Each number is 500 + 50 x the weight over its row's rms, rounded and kept within 0 to 999. Layers, rows and columns count from 0. Numbers have three digits each. The size before them is the row's rms in percent of the matrix's.

# o: layer 4 attention output (transposed), 192x128, rms 0.115, rows 19-31, columns 0-127
# v: layer 4 attention value, 192x128, rms 0.0643, rows 20-31, columns 0-127
# q: layer 4 attention query, 192x128, rms 0.07, rows 32-43, columns 0-127
# k: layer 4 attention key, 192x128, rms 0.0691, rows 32-43, columns 0-127
o19 103:534514499412581516528459454470486577579485546447492432547451561558511460455514482534495562440507579514490462456514516452498578535480577551544444472425452524549448599504509497491449520447519506530580410529514403541477495511551576551531612525490512520394492501574427515511475545567516437555468479500416501583508528378508494432535460487603408482501466552539539564551585538426560495484575
v20 096:501522490491522518552590543509486574408564494449576398506473439467548576531514529493540477434547500520390489468385490494416446502617429558473512550362478494518526477456489538519471545501430461572511538434524522430510480646505461460490513480547484581539487419538507506474486448478477555523540491481576518525491564475455559440467496526616504505513541489601443525490628532556536492459532
o20 091:509486484542542464458449460518615449479508546447499538456440532478464560467526500506476486565495515463459506571550498537542483545490443461480542425499470476451630489562502439513559429518562472472467541526543585495539497401457522544466513561442572581364488425493459524534511479482461413489472421562429456458488454570468394527551500431424470546485507465372560527536492426395518563541416
v21 084:474503516396543528529548457504383461545403386498557453497451404466559522538553490490547419527419428544469485426416449506528545572568533425470489536576538495478507559495525481466460583500375532461464412538507504434528517545539551461506496561516417437510476525619443451523481500467499461414496469479448544540452545455518512548528511549502462491609469567485496528552422457447560495511431
o21 087:484560509425395446453554516506615481489563465513536482504601514376459497515547503549570494524540516476529413480501510433390475416519397496527602462494478498479533498552523508502458600592472488465553577501483488491489441407501457513500493531519548446450481437502508502474637466456571511452470456485578432596524479510476482559537521514471461462545543416450521592507444465601446560525490
v22 093:530467507487498485497501473539424578462433505521466616552497543412513537479441524493481527519493472496423516618507492458520535441571499543531533569524427505493431474422460469509522349594500472559539463432567455495532485588552488428546532464514538596455477421494523457481468491526528541445524521532538511426432494528507402480532483390551438492447538463563415527435561476473521540649564
o22 085:425559496694550460491457523532506479407516523521505512416445512611530558463503467479441469565481546521532533518505489571513485585569508493514451416558535400459582463445477520474510426450542481518439527443457655449487511567466523556509444499449488482505529555466464534517459463491503490510491471563429548388522474537431528466445536534405513560479466453478532396512473431504463534525437
v23 103:507435452513509455494539501484440453455437391475533457504350467486490499495566552459555428516482477542471593513459615517559488386474582560512560496405526446522563514536488421498514544446473500548509608570435507475477573524439530488474468459480528476490533483478525501533574537479499496600534519495538511498493500497432367438494535596569441495483482529525421471535444517488496517372390
o23 106:486525542447577521421513537522548517502463530390522492594523600446473490467481462523469477457538484532548464532543433417454616471505444495462463561468415569553563567484430538542490530483435471534535481546450480498559432515515528509569548536548457515487412527541404512536567487540484502525534512508481461524540430484560464625620461567493487462487550416495616611513603525419537509473497
v24 087:506445482533449524545511455417403522470560404489442463477575429450635434469465504497510512494487459446526497520493510462468436430623399457521490496432449543493428546361515531509521564460549478546480449498601502420621556393515486540530533496476605496527480470533467487448444487487572493464490534479519444462500463527422560464490489471477490514525432557469437426539405428466512505478521
o24 082:549599485510506450466461469561490563533535559490572496545542493549415499553634390540522481520479492548529424431486539488432472546475515592462476526529578474525443529486457484443530594472525439432616471507429447477417498455499580420543601524499452473433488416534456500475527543512514496532532536466539488528572433489555465459487497454467374402453482601485513584560480480446530495455514
v25 090:541498463445499607470509542494462433455507566523520370465399500559545460476481381550520541631480486537437573446470542469414498471510536512545509476414565494532509500445540545538495456516509529557466470570452435512615552534497526526453494494520506562523537488551519462401498524453485452509517512579471500498576514472359457484495566417537456510432482578522421532456608516544503498460403
o25 098:503556513594458389439579541520501473492464529508509540636506444435451548525483501519426487533395441505490491557491531482518437465485413530460473514571566479503506521395516507496480479646481412550525557425441460473503514425532441445557489515500527481546570464475452542493562525528466519470543515460520538550504390578565420556593510579465448441515480384499550521561458471515457560510450
v26 097:450483599521441552526460436586554467544583468537403571449523488500513427474538497496494468473514518492615443490474545517525597594479416491475415524555550559526455514469492547477568662432487442485500541496460543546522517486507592469516474509518488384544460577454538553541539420470479447508490500429525497467492484489505539419515385509492458538573483535447620532576434448495486482537521
o26 103:529476434416503556526475491463560627571474452489552410480618493465506437557555503511558517377497535498475477402526535475474480531432588497526492568444456546515439520559496435453488496369500518436506500592528417498453428486379527479490559496489455509472498448467532471472463551472541536557489517459502502529482610450550474476447405444467483508444492617520418455488467570502477444510550
v27 104:569436527486486566523574454443486501480490527567481538479549515470529536538466518475530407494597502511544529583602516595639506584492583392509504506581483481548523535586586407502434541468479486524519492542560510436505534544515401489531436425515525436420475404522507528543526581517438544459495491381489448505473504502498465482502552559561489428503523468439510445406467416530460485456450
o27 105:490542545493519461515406503566552510533500530478498470581477537519499415394494551594536530468522573446488518503440407466417546411533447505525565476368474468533475477520459612515462554510497488527486458573482517477555425534461612561439494573512518461418437585555475535477505395464494494569454442601525474497579509463497496504490508503477489524562481482584504620575496543466608526471479
v28 090:504479531477583553508550578502456522551472586427492499544500619470497567413480412528476575466429546393557461445492495507544470551614451514477479487412488447555515452466456533481568377576502480566492437516589516535459530521549521463562533447585456598600617507501502507445452464470493569541471488559532474495549512536480480409500476456551467502492437537451514468448488475517602526519536
o28 082:483513524659478442460483478587525433509578537596549539395465515483524536557532504445537484557456421509501502520576521530545482463487487457478414415581513439570457427441526488529566469556546532507528530490513564470511537480491395580487478448494592540557520545482405508428482530520476484496523499486502638456494540490460469463497578475379579519431446461461445488513483487514423487606540
v29 100:550396504485459555447559441447446529477550579474473612622441417489508381458541478475448528465508440526503506569525517489552540416592553558471511512461439515529511503480438477511447459597614479501450514506587450470544533529480414474517476477538502600497507543483538434483446573518507563459495498500439481467482434611427484400512473422525527481469483519540452406447461462502482594484483
o29 089:505620569664588426524424569609464464534413496496492446467463628517481488469500439535472427489474564476511542467513453476491556494543550549519449432491493391484429510435463502469501471423505469515536490528364570413497533576545590543548486518465501527456417454511438579448489492551468491480552552502467591521568522470533530551493474503460478494504513453502555496567553530482531465467507
v30 092:539438485500459516590490453462481567455560449452417541478502537498543403429457518486543490480450520516564509505393511412362561485519488570488488512481440485553435495394509554528482526495520472528498580464494436518466413476506530556452561478606586513468504467456442469473583452484638554473478434496538415505503458559426512424383502438559515509495465467558475434526440471486488474414462
o30 085:507532572565504602529442478575507526573501603528494391481569500423480418524543428476525555477507505556397546493562511486544540506525550532488431539442468510482529583490483380422434494518496466514492516481468510530510549486524483413480540493358434499418509378485435523490451552525461387597485528506422503511502512485569451524546513539476404464497534605502520496555500503460525493401526
v31 097:489545440523579491491480510534561529464554476586535391535457461561577536585543527488535380498514538539531486466424597603528482453510485503519471445493526526566523483642565501500454530409410532571495476603482556499463491523430522502467486453414465489549495554533502483575555460482451465463480449489459517527496503499496508565535499656431572465525548544428564523528546525506500453377485
o31 091:612437487296449558509587420415499537565455510474489539540457539404454500430485472483467586464527503471544512476515440407375465483502449482504576524497450544525502532524547551515458571485504536540531467536474456498540485471531526509532534562604575529440441530481434554542579454515518521505513486491496412557485418429481449505539486488604434465507476444517553591532497526467559506525502
q32 093:549465523420443524558555474525458475614538552548469430526527523563529453429467512405534516433520449546570531483536511584445480424563460512454436487466437527488462563501476515400511447440408497514537529495383481440519569435546477459428490387467480460490543487540499566416436517495410498606496555504468559440531575476579546537488531538566456533516436431436461442512473532586510481464468
k32 097:429409507546498440548408503595582594467524541478469538564489529453468575574492456462468487505476586515488459573455472465507462517407492528524498564539381474516568467439545513494481510528550495515444432524494483444525465575493608484527504604438523501523450520457514478486482610492583499501606397498501473411438493504496484448604435484444533546548608583471446503545562508483439534487500
q33 093:522452499496507499537493483420495429481423547493469496471499450478535469558453495539553536498452452504488420383596496530573508370561498612471540494494548548518428511494481510522448437483499488551502508498474496522467567593608396564445453439546492628476493464501358491502511467453481488518489517500465476500504534479510492468415507565571531435397535453610577601499417521583516512496528
k33 112:572452476412401499403548519572472530551438549470565505481449531562434484515516497483459546525558441497495541560493518474374490542577494442428513504497471488417492462491539527439540478509500545462550436434483435612583576479492535500513590455505455549527467510451495526386497464606395583542469497438478410499505418582515468572500512506469549489551498512449458396473465402510504463463486
q34 111:448555465588512536432430521537562548424484455526536434438522543515524545513518439522402455398482508464449438448498408446522517486455537432544547518545464456567511482562451529488461559438537535521525447506513658488444502411534552556488398554434570534598408522561536460515576421556572530430540437492509498529448452483539522560462459525440541515453472444544545501546550505455566507518521
k34 119:443540507446487564514482503522525538498491489562520559530456576529558463508511425525501461588471565429555570451514548530508359509464532546506438551547559423520493468516488571514563502380505423448525436475539601515446396413395512475475454500516484452475501615557562474528511567520412499502467526565514574560538547432528561503436481521449550430415502408503564544554478514440480477521453
q35 082:504530512448438523548470564513515571533493596448609483525459547474495567509571534444416493434520543556376596494458502537493554515483481443551436476522587496513506606579541492463521422581565585464499556426496490437554537425492494528490509603558570438501469570521549541543534565539588448491544465487500497501474467587530508570502522533442540518517560532448531441511474610431601501505492
k35 092:515456510465420545542521538588441542544505466507443530486507487604546470505471372509464539521474506526498528535510504440510444495532538460520461590456465378575488429419478559601465441461511427520443336483457554410475428562425571450553521495464551463498461556493539448480506545520470515489476410564500536571430490606545477498498523458499505466455487504532518492558551512488495590613443
q36 073:458523520528556460551433504464449572475577449492530436471534470502543497434574457622507503550474479489559490418448504455407560417567524529569576522541491493542508400517454464424428544518562483487489446499459536474593575540448539488452371462484558465541475559483585607516463452559529434514530478510414468474546573512380422558443584477487487509508479481527533491505514521532435497430563
k36 085:471529477557472476575472543498579482480495519532438492532434494523515553486532457499516550432483597521488464495452511538591444488455490523530526476394477477385513536605500542471454413485478488541432507461453557450532423511465477452413447499500495512456394519444542515474475491544572512507664463582479612446488532431573593525486464511429453383508511452455464565504614504549453500563497
q37 121:405553420596499509501327580530475564473568461531526454431504549516549603513550468492465529461525596516451474374494406514517443555443520503493498519478482455525551505463428500516473526455507505535480408521433554465529467489480522504477426507455484573513381470563541506459545439519550416502560454567487526476496532402532518582438501536413480457444572493479562516556550549510563502449490
k37 125:471533579452537496543560489530554534476495417565515577455556499474540473486570421510434473566447517524537461536469553437524458523450506458407473554584579395518507421502476572401534430377496497474564502497541567486502417450456509492508439494539514454536435647500553506552567482531519494490484522538452567493550541433481525564477455525442490471577467414477560566534559604491523438547437
q38 099:530477574550446467461611521527485551461468476479615536493568449477489442484477505465612541478501463461531594523503569477439543428535449498608507540438471519507426434604472411507523552498553494435575531464479473467490541490564531438535510503591495460437578427409460520531522546549529506551455604450438474543487555487469525473557441528524505580471524468566444476473447511461499442354549
k38 076:491496536490470541498460561528499504525518373541499507464521497534575449480581498425519474412565503465478619501501461516485417419511400540534443491442539535436417414584489371572549471514466484491499507500419463444474482525537485430439534433543498445551489622453527441477517558475495460456622494516481564456471502502468574475595490433464532400523533544462478579455457467482510454451427
q39 124:463604431565508513470417528481515523500546491545501460466513568534598549542588507434411533486490540505491483452581391474554503482454581475485483511437502433494523539471399534476483487419548460580484447476524557460513432468545504523445437473448546525480423493533600458580561483493514437462580442609465521525444525395516543560394494558395556499481564436485554542558517458501548551494494
k39 148:485497498438495481513507490506519537505502474552563594461512594555552531493510420463512452481411548497528505488456560445476502545466567478506410519564590428483538434520438589405526482339534440472542490489518568477509445469490601483581483526542504441474512591499543466568549479535480457470540488536466551561528602421527483566475463525500539498582502426474563606568539575467517471563386
q40 111:500525508428517501552510435557564580458606514527626518475529513566500505568475505514483459494514513476490517388519545454464458575481504456506483555480505486513514465613515465452542481516552487455498434435497540515527479413484529394436470469512575455471526548487506536558522455476451550495538533623442573452583623541566631446449480516423460547515571471417461580544482582556499455472550
k40 100:495552539437481502570553466506446542529645382576549484448479500554542531497489474537440420569553571480510495429548476460550490475561472428560429502451479522523539478512498481485494381457539534450526589547496521523481470408491508514427484530453540402555484564567480538553550522471516596471488479493508554355519567477533585588550538456488445564462554549420450539502467536574522473541533
q41 099:570501576510554469480445528568549541573495506414526449473507540533516453516537497483503455461501482497459453431465471507554427514526493393534538577466480508563469488558441414494549584513545557467582433485494494497596550491467554418501498507358598390439493553435485522535453450510423527507537546568531572433471522492535475534450500575446506551493600457570398481587439508442507477416522
k41 087:524423498435533581553440500465508527459554414473502440545511497542584558431531418479439460492602414477499472436464427476389426507462540457499474492514420479481457450419503451499626520492482458547477389477474576484526398492413475492516490415408523430486501607460519432510569440484501499608559503506497523484387466440557561547446475494504530451515511576518464499496524502515478546499511
q42 100:528511504502519459455462405462505442452554515511439471400567471483502458460410525531492528433515455487460535563478455426441475517480501481522427572455380474513484508501493476484531474556577509529554404496460489429371479459590532447500504449516469661507450495539533566446399515500493520527524519391456344545477492585533532466594492524531516517443491504472510463512473470418498486511607
k42 103:498473466515469509538447543423500519483577455524405463466425435534580460433579522406440533489638493469499519520447532483548530538598389608535434508431494609459507567464505477486465478571466464609544452523464433532477483486504569422428556550463520477491422496526624464504485576412551557456508489460496481462432493517479559489502560466453471440520471551460524496552512470436542505490440
q43 117:447486523458439485480562497496506524546429543534507520538448525580523532521528502508418424547569625526493543552467473580505626494485468611472537436493519506518466521508664506461476488515469437476463481520486506458510435536435496528503498576563366470544482523369530543530575515492487614501457457458571528526521440547538499566568522457561454558535475526429485494588549541549553529505412
k43 117:510473523506421477557512498532502514528546557458566426564500456457442552514468539555505437518434542516470516444488458492569578477430523516480583531591502494557505485521553565476539388455501579405534503429537467611491439595466547518480513551458557494525467489539574590476509419527507555467497502392562502513504618557432447523530562456504478617459489488498415598492549483451558467606497